Weights of a small GPT-style language model, trained from scratch on English Wikipedia: 9 layers.
Each number is 50 + 10 x the weight over the matrix's rms, rounded and kept within 0 to 99. Layers, rows and columns count from 0.

# layer 6 attention output (transposed), 256x256, rms 0.141, rows 25-127, columns 192-223
57 57 52 57 47 68 52 43 36 57 46 57 52 43 42 36 55 51 32 47 53 51 43 52 62 42 54 45 42 45 49 42
64 56 49 41 51 53 48 56 41 35 73 46 24 49 62 47 35 61 36 29 47 45 47 48 31 52 60 54 46 31 49 40
45 40 50 38 55 62 52 44 52 58 39 52 31 53 56 58 35 42 66 49 54 49 52 48 58 57 33 51 54 51 38 60
47 62 59 22 71 46 56 54 47 62 50 49 46 59 47 50 64 44 50 70 43 48 59 38 44 43 59 36 49 54 51 53
49 57 67 74 51 60 41 53 57 51 59 44 51 46 50 38 44 43 60 27 53 39 45 64 44 56 48 52 51 51 50 50
59 55 67 40 45 54 57 48 53 56 50 65 52 32 44 68 45 53 43 70 52 64 55 38 47 51 50 60 23 61 59 44
57 57 50 41 60 48 50 49 54 45 45 52 49 54 38 37 23 57 70 48 44 38 45 66 40 46 32 67 34 45 45 50
65 51 71 53 60 56 52 28 47 61 57 69 38 36 37 51 54 53 54 38 28 55 60 51 74 32 51 47 40 43 54 55
32 53 46 59 50 39 52 41 69 61 50 55 51 43 51 61 73 47 38 49 45 44 49 46 58 63 47 48 55 60 66 49
67 63 39 40 49 45 50 53 67 54 51 45 58 64 54 56 43 62 43 57 67 64 44 45 41 37 55 61 24 49 57 73
61 65 70 27 34 58 36 51 38 42 37 56 44 48 32 58 60 54 59 29 26 57 34 31 52 45 38 57 67 48 47 48
71 43 48 64 45 50 52 54 69 53 49 52 54 44 48 40 63 59 46 31 48 56 59 57 55 59 73 60 54 52 44 59
61 42 72 48 65 55 59 58 48 45 53 41 51 32 59 60 57 45 49 52 39 49 43 53 28 56 22 50 50 38 50 57
48 53 57 43 48 56 45 56 31 57 62 52 33 44 44 35 42 54 49 55 60 57 40 49 31 64 51 40 61 47 62 39
54 38 47 40 59 25 46 33 43 38 54 44 43 49 39 41 53 50 52 55 42 78 34 49 52 67 45 43 32 48 62 67
46 52 79 40 52 56 32 48 43 65 34 48 47 44 51 48 61 37 52 62 49 49 50 53 70 75 52 54 62 61 57 36
45 35 41 62 45 40 58 41 42 44 46 59 54 50 66 49 66 51 40 42 30 57 63 35 45 47 45 53 47 38 39 48
82 56 61 40 45 56 39 46 60 54 41 58 48 42 41 36 42 50 73 51 39 40 62 71 41 38 56 52 60 40 56 43
47 40 65 23 64 58 53 27 50 40 24 39 39 55 49 36 32 21 66 61 52 51 45 47 56 50 47 64 44 44 47 57
46 55 50 34 50 56 41 49 62 52 53 40 52 39 51 22 57 22 62 38 36 45 48 43 43 61 54 59 46 29 57 54
61 31 41 48 48 37 39 53 28 59 54 43 50 56 38 56 58 47 56 42 86 50 56 65 44 56 62 44 37 57 39 49
46 32 53 48 50 59 60 52 41 41 67 59 28 48 40 45 44 33 43 51 46 47 61 50 33 60 42 34 59 50 44 39
66 51 59 53 49 62 47 30 38 39 35 35 40 48 48 33 51 60 59 53 29 51 41 41 50 29 51 48 32 31 47 72
61 45 41 54 52 46 33 47 43 42 70 31 52 50 35 58 39 49 38 44 57 49 33 48 44 39 45 63 45 40 57 61
50 38 49 44 50 60 50 48 51 67 60 39 55 46 55 39 63 43 48 61 36 42 34 43 45 40 54 52 74 63 33 52
45 62 58 58 42 36 56 55 48 49 41 46 48 43 52 44 48 53 46 50 47 58 68 48 46 60 49 54 40 63 55 44
54 55 28 45 39 67 53 45 54 44 74 51 66 40 43 60 42 37 56 39 71 65 64 50 55 45 64 50 57 32 61 40
58 45 48 73 44 35 47 55 59 36 48 65 62 46 37 52 42 65 52 52 43 45 56 50 45 61 49 53 44 34 64 53
44 61 41 45 49 33 39 67 56 46 49 55 58 50 48 36 52 52 48 55 66 49 62 32 60 59 62 48 68 48 51 57
32 50 55 61 40 57 43 49 50 47 57 67 54 47 45 43 52 34 35 70 50 38 53 40 65 52 60 57 33 43 64 44
45 55 69 60 57 40 35 37 51 33 40 47 52 57 52 59 55 55 59 43 58 54 62 35 52 44 49 41 45 66 66 45
56 55 53 46 47 58 42 50 36 52 46 43 65 54 32 47 31 60 38 69 42 56 58 54 46 54 43 59 47 41 59 52
37 48 49 34 36 62 47 52 49 40 53 47 64 43 52 42 40 39 44 63 49 30 49 51 50 44 35 51 34 39 35 47
47 58 46 32 48 38 36 56 58 47 66 53 57 57 35 39 49 55 58 56 24 50 53 56 45 54 46 58 40 41 37 35
37 46 76 59 66 52 28 43 42 61 57 38 44 52 47 53 46 54 57 42 24 66 45 36 49 27 44 32 47 50 46 56
60 52 63 64 53 47 30 51 44 52 52 46 47 41 51 55 42 41 52 58 51 46 49 47 45 37 61 55 32 62 57 47
48 61 55 62 65 48 52 55 48 57 38 50 54 61 47 54 60 53 60 31 69 42 41 46 45 43 58 43 49 46 60 45
59 49 61 46 46 41 51 56 49 47 70 53 70 54 54 61 51 62 45 46 51 58 33 50 59 38 47 55 45 41 41 46
61 34 67 55 57 43 63 47 56 59 54 57 62 54 60 60 53 46 52 67 56 55 61 46 51 50 51 60 50 49 46 60
45 46 51 55 43 51 42 44 48 45 74 46 47 43 56 60 72 48 65 59 46 63 36 63 50 49 46 48 35 69 28 41
43 69 32 53 57 56 54 65 52 66 36 68 51 44 35 41 40 45 29 52 43 25 44 47 46 56 56 53 30 44 27 42
53 59 49 54 45 52 46 58 47 49 61 51 47 37 46 42 51 71 47 59 43 36 57 38 55 45 47 52 46 64 65 70
47 73 37 18 53 63 37 59 53 49 31 54 46 51 53 52 49 39 49 42 44 50 48 61 22 54 61 49 34 53 50 64
63 37 43 29 51 53 55 61 34 55 59 42 71 40 64 54 60 60 60 44 53 38 50 59 59 49 43 59 59 55 47 43
62 42 56 37 29 51 48 30 35 62 39 46 49 44 61 52 74 61 65 63 34 35 58 39 38 74 52 58 48 24 47 57
49 61 45 43 49 58 37 51 51 50 60 34 44 50 24 41 51 31 38 60 50 55 59 37 50 46 32 73 37 59 55 33
59 43 55 58 50 55 45 49 36 27 40 44 59 47 58 52 54 50 50 62 24 56 55 43 44 57 40 49 48 49 38 53
59 55 41 55 53 69 45 43 38 56 57 41 55 57 51 48 59 53 44 62 61 41 56 52 49 46 58 47 42 57 29 51
72 63 52 65 51 45 58 44 55 70 62 61 45 53 56 62 42 51 69 39 48 36 46 39 41 40 55 52 47 46 82 61
52 37 48 57 50 46 44 58 40 63 67 70 51 34 36 47 48 50 45 50 61 46 38 53 52 50 44 38 62 54 38 36
56 27 57 39 49 41 42 44 49 42 44 50 27 56 44 58 58 50 43 59 44 67 57 51 52 54 54 50 48 37 57 45
37 38 41 33 51 46 48 54 44 44 41 26 66 35 65 57 59 56 40 40 52 61 69 52 33 46 49 46 60 46 43 54
41 38 66 48 53 62 57 67 34 38 50 59 56 26 40 41 56 49 45 67 51 57 29 49 50 44 58 46 54 57 55 61
55 36 63 44 48 48 50 42 52 59 44 45 47 48 53 53 58 72 59 50 64 57 69 50 43 54 36 50 40 40 48 62
48 49 47 43 49 34 46 56 39 40 58 52 48 36 59 56 51 53 44 45 44 42 52 57 30 65 62 65 48 53 44 36
53 66 57 36 73 43 52 47 61 69 47 34 51 29 48 49 63 59 41 49 54 48 37 36 41 52 52 45 59 53 47 54
36 40 33 45 62 58 67 33 55 38 32 41 51 40 45 42 51 23 52 51 45 44 45 49 52 75 55 58 53 50 38 46
52 57 60 39 53 63 50 36 44 54 44 61 47 43 61 36 39 50 46 59 51 73 35 49 60 57 56 47 47 51 45 55
52 70 35 56 35 27 51 43 47 35 49 61 46 49 70 42 50 40 45 35 45 48 61 65 53 73 49 62 42 35 43 64
49 65 58 49 56 54 53 49 58 50 49 46 23 59 54 36 47 48 52 65 33 54 35 51 61 53 65 48 41 65 43 62
39 41 60 56 43 39 53 52 67 55 60 42 45 44 45 53 49 43 44 61 55 66 60 51 61 42 38 63 54 48 53 45
47 61 42 45 55 43 34 47 50 41 53 57 48 38 41 63 51 54 58 41 45 62 54 42 28 54 44 55 59 54 45 60
57 64 70 45 58 54 38 43 65 36 60 34 62 38 29 42 46 54 48 44 53 43 63 44 41 52 68 61 59 36 55 61
57 47 51 67 72 21 53 56 56 42 48 63 54 51 58 53 61 42 53 53 58 30 47 35 69 44 57 41 46 42 52 33
51 68 43 59 47 56 45 49 43 55 45 67 49 57 65 58 63 42 57 35 36 47 60 32 49 47 47 62 61 56 52 54
55 53 28 56 44 39 32 58 52 41 63 52 49 51 37 44 53 57 51 45 62 50 56 65 46 49 62 54 43 50 29 48
50 48 37 32 48 71 39 70 50 57 57 58 50 44 56 40 54 44 40 56 49 68 59 50 48 64 48 47 61 28 55 65
52 41 50 57 50 65 52 29 57 35 34 48 28 36 51 45 53 41 31 48 51 57 61 55 43 52 44 52 54 54 50 53
44 54 53 43 38 50 50 57 70 49 30 60 48 63 60 34 53 49 35 37 48 38 39 36 43 44 42 54 52 47 59 38
55 37 34 68 45 56 40 52 65 54 48 49 34 60 46 29 42 58 49 50 65 60 34 62 60 45 68 60 52 39 36 53
52 52 64 70 48 45 52 60 40 66 57 62 49 62 50 56 66 42 57 54 57 52 44 47 49 53 37 68 60 39 66 46
40 49 58 55 51 46 48 43 42 51 43 56 41 49 60 49 40 55 47 37 56 56 53 61 41 50 49 55 52 52 65 47
61 60 48 64 48 49 41 53 49 50 40 45 46 63 37 52 48 51 42 59 65 41 47 39 53 48 33 38 61 58 49 64
46 36 63 76 61 47 50 62 46 41 58 54 54 40 29 39 54 49 40 51 41 38 53 49 65 50 34 46 53 38 56 46
47 36 48 54 63 51 49 44 39 66 52 29 56 41 55 51 33 49 57 62 37 48 43 57 73 31 60 68 37 37 54 57
59 55 43 27 40 37 47 56 53 55 72 53 39 62 66 53 66 57 32 44 67 55 56 36 51 53 41 39 46 33 64 33
44 42 49 78 34 43 69 56 48 47 35 51 49 44 42 41 47 50 49 56 42 50 52 26 53 48 48 35 51 44 52 40
57 37 72 70 47 49 51 39 43 41 44 47 29 55 63 36 57 34 45 58 58 45 39 62 52 47 29 31 67 37 53 43
49 46 47 58 56 48 50 62 56 45 61 48 60 48 44 65 72 56 53 65 41 47 54 58 28 59 48 54 63 32 47 36
31 40 66 49 63 47 38 52 45 46 38 63 44 49 44 60 56 53 50 44 51 54 46 38 54 49 59 59 37 52 47 55
54 53 52 47 75 48 44 62 46 44 48 51 45 47 61 39 61 56 61 61 46 60 63 60 64 58 49 26 45 57 25 47
42 67 60 54 48 41 69 48 52 60 59 40 37 35 42 42 53 46 47 32 50 54 56 41 61 36 49 51 38 63 52 54
41 56 45 49 58 43 49 56 44 61 68 58 09 30 70 54 59 40 43 66 54 52 55 52 47 53 48 54 41 55 58 52
46 52 61 64 68 59 31 46 55 52 61 51 55 43 37 64 47 40 31 48 45 39 43 51 56 56 69 53 59 53 61 51
33 55 20 31 58 52 68 59 54 49 47 43 77 48 54 57 43 47 42 39 39 47 45 48 48 36 37 68 71 58 53 59
60 54 47 59 45 40 56 43 52 28 59 49 44 58 48 48 61 33 51 55 53 58 38 33 60 44 47 40 39 46 46 46
46 53 56 38 42 39 39 56 52 46 57 70 46 37 50 68 48 50 45 40 56 54 62 52 51 66 39 50 66 57 47 43
53 49 41 47 60 34 60 54 51 44 50 64 51 60 45 44 47 43 57 52 52 45 29 51 59 44 52 53 39 61 37 37
55 62 42 40 72 37 59 49 39 42 53 47 58 52 56 53 48 48 50 32 74 41 29 52 44 48 54 57 59 72 68 57
51 60 55 53 53 54 48 51 57 58 45 52 52 63 40 41 51 47 45 51 56 69 55 51 45 41 59 22 41 51 58 39
61 50 52 54 65 53 40 41 44 47 47 65 47 33 59 43 52 58 68 46 59 42 73 54 44 50 42 51 30 54 51 54
45 49 43 38 49 60 59 43 50 49 64 56 47 55 43 57 48 49 47 51 35 49 52 55 31 52 42 64 54 47 48 68
49 57 40 29 35 27 51 45 46 36 60 55 42 42 50 56 55 46 45 52 52 46 49 63 38 36 60 48 44 47 46 61
68 52 73 57 63 52 43 48 54 48 57 59 33 35 62 69 49 53 41 49 47 38 62 56 43 48 49 43 48 45 65 46
54 66 51 63 37 58 50 61 51 60 58 42 35 47 58 34 45 49 51 75 60 50 39 61 75 53 66 45 43 56 52 46
29 41 42 62 62 34 58 51 50 46 36 60 61 50 42 52 42 62 38 60 33 51 56 47 45 56 24 44 65 52 43 33
48 48 68 29 45 57 44 52 58 34 50 46 58 33 54 49 57 63 61 60 56 59 56 46 61 50 42 50 64 68 51 54
56 39 55 56 52 51 59 40 65 35 39 61 53 64 40 48 49 44 40 53 49 50 50 40 48 37 58 75 55 63 47 35
62 41 44 63 46 38 39 63 37 60 47 61 54 45 47 52 61 49 46 55 60 40 44 33 84 38 51 36 40 45 46 52
33 41 51 46 62 42 53 62 44 18 60 45 70 41 56 51 47 43 40 34 50 50 49 56 67 52 63 58 63 57 57 66
61 35 47 78 58 50 31 46 50 52 64 50 43 35 54 63 56 40 52 65 46 44 62 55 43 50 55 46 49 64 46 43
49 39 67 30 38 50 57 36 67 54 53 46 59 47 51 50 50 53 40 37 63 45 57 56 34 60 57 50 56 58 52 26
67 40 45 45 69 61 31 53 41 64 42 60 52 50 58 57 38 43 35 50 24 78 58 58 78 60 58 44 54 48 59 34
# layer 6 attention value, 256x256, rms 0.0839, rows 26-127, columns 192-223
53 52 46 64 58 50 43 61 48 68 34 57 50 56 46 44 28 41 62 51 59 63 58 60 39 51 57 45 13 62 42 35
68 46 38 60 47 50 33 50 48 37 45 66 62 45 55 50 56 63 57 58 44 42 51 66 37 63 46 38 49 56 45 43
41 60 63 47 40 48 46 53 47 59 47 59 43 40 47 58 48 64 54 44 37 46 58 57 59 55 51 44 51 74 53 59
53 38 46 48 46 52 55 32 41 44 54 50 46 49 74 48 42 55 60 48 32 52 54 41 47 54 56 60 40 43 59 42
40 50 38 40 44 48 46 37 55 37 66 57 63 47 45 45 68 41 71 52 40 45 46 52 47 46 54 53 38 61 59 54
43 68 47 44 41 45 43 54 65 58 59 45 44 41 32 35 55 63 60 43 60 76 43 58 46 54 47 55 50 54 54 57
46 60 54 36 62 43 57 44 50 37 64 44 45 52 48 56 28 50 63 69 57 52 55 48 52 63 47 54 44 46 45 57
59 58 46 64 51 54 45 52 52 51 55 53 47 43 44 67 48 56 63 46 52 54 30 54 43 66 53 40 46 52 48 47
50 76 61 31 39 54 46 65 53 40 47 56 50 36 34 26 47 44 46 49 47 49 42 28 55 47 61 53 45 56 47 62
67 46 61 57 49 47 51 49 44 42 58 39 42 43 28 48 62 41 55 47 32 50 63 43 59 45 52 56 45 49 51 42
38 47 56 42 37 44 63 49 59 59 56 51 38 28 40 46 38 49 55 48 56 32 47 50 43 64 38 59 73 50 52 44
47 51 56 38 46 59 57 37 49 45 53 52 43 49 30 45 41 67 52 47 66 47 31 51 42 50 42 35 53 33 40 35
44 65 45 60 57 53 46 72 39 49 65 54 39 58 50 46 49 41 62 27 51 58 56 59 56 54 46 60 59 55 60 37
62 39 48 45 57 51 38 41 46 40 44 63 31 49 51 68 58 43 60 67 42 48 47 41 25 49 44 44 42 46 48 49
59 30 58 36 53 53 53 59 42 62 73 46 56 49 42 74 54 48 52 53 35 50 42 42 46 47 51 55 41 45 69 55
61 45 62 61 31 51 47 44 44 43 55 60 59 47 48 47 39 47 58 55 68 46 65 50 43 47 44 34 46 59 44 41
42 42 29 61 53 64 44 62 41 59 63 40 57 50 44 48 62 47 58 40 51 35 49 53 52 54 59 52 69 47 53 56
34 47 55 49 43 55 47 50 50 54 47 47 51 36 50 53 71 57 46 49 63 52 60 59 57 45 43 47 43 41 59 44
44 43 55 46 74 43 48 49 55 53 61 53 37 56 47 57 57 65 49 30 56 35 48 50 54 55 33 43 48 48 48 34
42 50 55 44 52 67 38 39 45 57 57 58 49 45 51 44 48 51 39 49 45 45 42 43 46 52 63 46 52 61 53 47
49 61 35 31 39 46 49 53 50 42 22 48 52 46 59 56 42 60 50 41 50 59 37 63 38 47 64 40 36 53 52 45
54 40 46 42 56 40 46 53 43 40 51 57 45 48 42 53 65 37 19 55 37 70 45 51 38 43 72 49 37 59 43 49
52 64 23 54 38 48 56 49 43 55 55 59 56 64 45 35 38 59 57 37 54 34 47 40 56 58 73 43 34 50 50 49
37 71 59 45 44 57 66 52 34 43 36 52 61 44 56 51 51 37 56 55 33 52 59 56 47 50 48 58 59 43 64 52
61 61 46 45 32 46 38 56 62 48 52 44 50 49 56 50 44 63 41 61 39 50 62 64 49 43 39 54 39 52 37 51
49 45 46 66 43 68 57 57 41 55 41 58 29 45 52 27 36 61 48 58 77 59 45 57 39 51 53 41 49 40 63 56
46 62 41 60 43 46 48 47 43 63 45 55 55 51 51 51 30 35 33 56 56 59 59 47 49 21 43 35 48 61 50 56
53 39 31 43 60 60 49 45 49 71 43 52 61 79 51 53 70 51 65 60 59 38 31 58 57 43 63 59 49 68 50 47
62 75 54 50 70 51 62 45 61 40 49 53 53 49 49 47 50 31 46 53 66 38 58 62 36 56 69 57 58 26 50 46
44 41 53 54 56 60 47 50 51 42 52 46 41 45 52 53 52 39 45 60 54 43 54 45 51 66 45 63 45 56 33 43
31 52 36 60 24 44 33 46 51 65 41 52 56 27 51 48 60 53 45 64 47 62 57 29 39 28 53 44 49 54 38 44
54 58 45 55 27 47 65 51 54 51 54 48 57 49 39 39 54 63 66 36 45 66 49 41 54 54 39 35 36 53 67 55
47 45 57 57 71 46 37 50 60 48 52 46 45 46 53 58 55 57 44 46 45 68 61 44 53 59 49 60 42 49 51 48
40 39 73 56 39 61 66 41 46 53 44 70 44 52 40 60 66 41 44 52 57 31 49 41 50 58 49 56 32 56 60 48
52 26 58 47 52 51 61 61 51 38 58 46 63 53 54 41 54 55 68 45 42 62 45 56 61 51 61 37 30 57 40 51
58 45 56 56 37 45 61 50 48 33 61 44 42 65 61 45 57 48 55 44 67 45 36 61 35 48 51 53 53 37 49 41
41 41 52 55 52 51 53 46 56 50 33 33 54 41 53 54 57 46 59 51 45 50 42 58 67 33 50 56 50 57 54 50
46 52 41 48 50 51 37 44 53 68 47 43 49 53 64 42 51 53 51 53 34 40 61 45 48 44 56 49 41 53 54 51
46 51 41 43 65 45 62 58 72 58 55 55 43 53 56 31 46 49 46 38 45 57 46 53 57 46 49 48 29 54 73 53
51 43 34 55 63 51 46 55 39 31 45 40 46 75 26 59 68 49 53 47 63 35 44 49 51 62 57 53 63 59 58 51
55 58 59 54 49 45 60 59 48 41 57 55 60 54 61 59 43 51 57 57 57 58 65 58 46 52 41 49 64 54 67 47
58 58 45 46 41 52 87 70 30 55 45 50 33 44 48 31 48 70 57 51 54 54 55 61 53 48 66 62 49 53 53 47
52 54 53 65 50 62 42 46 40 59 45 50 46 55 60 48 46 56 64 53 45 48 44 45 49 28 53 72 41 59 28 40
65 51 52 38 59 61 59 52 40 31 43 50 46 63 54 78 43 44 59 46 49 51 39 53 57 31 62 42 53 71 56 30
51 52 47 36 39 47 68 69 56 39 42 59 75 29 59 44 52 43 44 50 43 56 50 27 53 50 49 49 58 39 49 41
57 43 54 47 59 49 50 57 57 60 23 48 54 49 52 48 49 49 55 57 37 48 66 53 47 59 59 54 49 48 56 36
50 54 35 38 47 47 53 73 46 49 38 22 46 53 63 58 61 31 42 59 57 56 56 37 56 50 46 47 42 58 56 36
38 41 47 56 53 43 48 62 63 39 39 59 46 53 35 59 45 35 58 52 37 58 48 39 46 39 56 56 43 51 45 36
54 38 58 60 60 50 49 57 33 80 61 52 67 60 44 40 43 66 41 65 36 46 55 46 56 47 38 37 39 49 42 56
66 38 51 37 64 47 48 47 50 49 56 43 49 40 64 62 49 40 23 30 49 17 36 41 45 51 53 60 48 44 51 50
51 37 23 52 48 62 62 38 57 50 54 58 42 41 58 41 45 46 37 58 63 41 43 48 56 55 66 69 35 57 51 56
62 33 52 51 34 47 68 65 54 55 55 58 41 44 65 47 49 63 39 61 58 64 35 61 58 51 51 51 68 47 51 53
47 48 60 50 41 54 57 54 61 48 70 33 33 48 56 56 46 39 42 45 58 53 48 34 38 41 44 46 67 57 43 63
49 38 43 65 64 50 45 48 50 51 47 45 54 52 46 50 48 54 35 32 50 66 45 39 50 38 44 50 59 76 52 44
51 53 47 51 65 57 64 49 24 57 66 54 52 69 57 49 47 51 47 42 56 31 59 53 51 48 50 51 39 51 41 53
35 48 47 49 54 54 52 41 43 57 50 30 49 53 43 39 40 32 52 49 40 52 56 41 27 50 40 58 61 37 51 36
43 46 60 59 41 35 46 42 45 63 53 40 63 54 55 53 44 39 41 58 47 62 64 40 45 43 50 32 51 66 37 44
57 56 53 54 51 52 54 61 65 47 53 53 48 54 48 69 37 43 38 57 43 64 43 53 59 67 47 40 58 48 48 48
51 57 44 39 60 62 59 76 57 43 57 53 50 33 61 49 42 53 38 48 33 27 47 52 50 49 62 41 55 70 56 64
47 62 47 51 44 60 46 54 54 51 56 57 50 43 50 45 57 32 50 46 59 57 56 55 48 47 43 42 51 47 59 36
52 46 50 57 52 56 38 54 48 38 50 51 42 46 46 40 61 47 69 56 43 54 41 67 46 53 45 54 50 29 39 56
50 44 46 59 44 35 59 50 52 51 48 51 45 44 57 51 39 48 52 42 59 61 55 55 45 37 44 53 42 40 57 54
44 50 56 46 60 67 72 60 62 42 63 69 43 51 42 52 61 54 51 53 40 61 34 61 48 50 62 57 57 44 57 55
48 35 58 45 55 49 42 54 66 41 50 49 48 43 49 49 60 42 67 63 40 57 40 46 59 67 46 52 54 47 53 61
35 42 32 59 45 46 58 45 43 48 55 32 56 66 50 26 52 42 63 59 56 46 62 40 56 64 41 47 59 54 58 46
49 76 47 46 47 63 56 37 48 72 35 46 53 44 49 58 49 33 59 52 63 57 48 51 39 49 42 39 58 38 46 54
58 55 62 50 46 58 62 60 43 51 39 54 58 33 42 41 60 35 44 51 51 58 56 37 46 58 44 64 47 60 61 44
43 32 59 51 40 58 42 55 58 71 49 59 44 37 48 49 45 54 54 31 71 47 41 54 45 51 29 49 57 48 42 50
48 46 46 58 53 48 43 47 65 46 41 50 51 54 60 48 56 39 53 54 67 36 46 63 43 28 50 48 40 48 60 56
51 50 55 56 56 65 63 61 64 56 43 68 38 51 43 43 60 56 55 57 32 38 54 53 60 43 61 41 65 47 55 48
51 61 39 57 49 47 45 42 44 58 55 59 45 48 37 51 57 34 51 41 51 45 49 41 36 58 61 61 52 46 43 54
64 36 52 64 35 51 44 53 45 38 53 39 37 62 43 67 54 66 58 40 27 38 57 48 43 52 48 43 60 46 59 53
30 50 45 41 50 58 73 51 56 58 53 60 26 55 56 50 54 49 52 45 48 56 56 34 41 57 54 85 46 37 29 56
57 53 44 35 61 47 55 58 47 50 41 48 39 57 47 42 55 46 49 59 34 59 43 64 73 60 49 41 46 50 47 61
52 56 74 41 58 32 32 62 45 45 66 59 50 51 50 45 56 44 62 45 62 52 51 55 51 53 19 43 52 62 42 62
37 50 72 57 48 51 50 59 62 35 61 45 51 58 46 50 56 41 46 57 57 61 39 42 54 36 49 46 59 58 57 31
64 61 59 39 51 51 50 43 54 33 45 62 38 62 58 48 64 75 37 54 64 59 53 47 50 62 41 50 45 49 49 62
55 58 48 56 51 50 60 36 45 44 36 48 66 71 38 40 58 52 69 48 42 41 41 27 57 46 32 46 59 46 47 50
37 57 59 66 55 37 69 52 37 37 51 55 52 46 58 55 46 55 41 58 51 56 55 37 56 49 28 75 31 54 39 65
42 44 70 44 53 48 39 48 39 38 49 43 56 47 50 47 38 51 52 66 69 45 50 56 74 42 63 36 51 40 57 54
68 59 58 56 62 48 42 56 48 51 53 52 42 29 40 47 40 40 59 61 34 54 34 51 49 30 62 51 52 58 37 62
58 61 38 31 60 45 48 60 49 68 66 72 64 48 58 53 60 39 38 41 45 48 54 40 53 44 38 35 62 37 57 57
55 55 57 69 35 48 66 34 50 57 39 38 68 37 52 40 56 44 32 37 51 50 46 58 52 44 57 70 61 43 61 53
41 65 50 52 41 67 57 54 47 60 49 56 52 54 48 42 42 49 48 34 61 47 39 41 60 43 62 58 38 64 55 57
56 46 53 53 63 44 64 42 59 54 51 36 38 59 57 56 41 45 58 44 36 50 59 39 34 50 49 38 36 48 42 48
59 65 28 55 47 44 54 55 42 59 49 44 65 40 39 56 47 54 50 60 55 55 53 65 61 53 47 57 40 50 24 63
23 39 36 45 71 51 60 38 60 40 47 71 50 39 52 58 47 56 48 43 58 44 62 43 41 37 39 65 65 60 49 38
57 58 56 49 43 57 63 33 47 38 47 55 44 37 46 43 52 49 55 52 53 45 53 44 42 59 53 65 51 53 33 47
51 44 59 58 40 63 57 50 39 59 57 28 61 52 47 51 48 64 42 48 48 38 66 64 27 43 39 42 46 47 37 45
47 50 61 51 41 57 45 49 54 47 69 47 56 33 49 54 47 51 56 54 60 67 39 48 36 38 56 60 23 58 54 46
47 54 44 42 51 48 41 48 48 36 52 43 42 56 39 37 37 46 50 34 31 50 60 57 51 46 38 42 52 52 64 34
49 51 45 51 59 74 49 66 54 50 47 52 47 41 41 38 45 54 55 44 33 67 64 48 50 65 54 41 46 57 35 56
60 45 61 50 61 67 49 58 71 47 38 52 31 60 41 61 66 35 64 56 63 64 44 52 32 46 60 46 56 44 50 47
50 60 42 49 54 40 54 39 55 52 39 62 57 36 60 68 40 59 65 36 46 46 41 33 48 46 41 49 61 31 62 60
52 49 46 44 54 44 35 38 72 56 62 56 53 49 41 40 54 44 52 44 48 70 50 56 45 61 48 40 47 43 39 55
45 49 51 42 44 40 51 63 73 58 55 38 44 63 58 56 42 61 56 46 55 62 64 48 51 59 71 51 41 50 39 34
42 27 36 57 53 40 46 39 57 36 55 67 35 54 34 61 47 46 57 59 54 48 49 63 46 36 41 58 57 40 55 50
50 43 49 36 47 54 63 41 44 52 48 64 58 56 59 46 39 46 40 51 43 51 37 53 65 53 49 41 55 44 32 48
48 64 43 55 43 51 52 48 59 51 40 56 49 44 54 45 41 39 42 67 48 40 50 54 61 60 41 41 49 30 58 72
52 53 38 64 54 62 42 47 55 79 60 42 62 41 50 54 61 36 37 45 32 63 51 52 44 43 33 52 53 38 58 42
52 54 52 59 60 65 51 31 44 44 50 53 52 38 41 50 50 52 50 32 51 40 39 55 43 28 46 45 53 49 48 48
62 46 38 38 36 42 58 54 50 54 37 65 61 41 62 52 50 44 34 59 45 40 30 54 44 40 59 48 63 26 56 42
# layer 6 attention query, 256x256, rms 0.0652, rows 128-132, columns 192-223
44 49 50 65 63 54 50 40 46 44 49 47 52 42 50 41 47 50 59 37 55 46 51 37 58 47 47 50 49 44 50 60
51 50 47 45 54 63 46 61 64 47 54 50 42 46 58 44 44 45 45 46 65 55 55 49 57 53 50 54 50 46 52 49
54 55 50 53 53 49 50 54 62 57 39 52 59 51 51 47 47 55 67 51 38 42 41 45 63 48 51 40 51 65 46 56
40 42 57 47 53 56 42 61 59 54 46 55 54 47 39 44 49 53 62 46 41 51 50 51 52 54 51 54 53 56 45 36
53 47 53 48 52 56 62 52 52 47 61 53 52 37 57 51 38 49 35 54 58 44 52 50 51 57 53 44 45 31 48 51
# layer 6 attention key, 256x256, rms 0.0671, rows 128-131, columns 192-223
42 51 49 43 57 55 55 44 60 58 57 48 56 55 40 53 51 48 58 44 43 49 48 54 51 48 54 48 53 49 57 59
55 60 53 42 42 49 58 60 47 61 46 58 46 50 54 59 52 40 43 50 67 50 52 47 47 48 56 46 52 57 45 50
55 50 43 45 58 44 50 55 43 45 50 56 48 48 57 51 58 45 46 54 57 48 35 46 44 57 43 57 60 59 50 48
44 45 44 58 46 48 48 49 47 59 51 46 49 63 51 50 47 59 48 51 38 52 45 48 52 54 58 45 47 51 45 49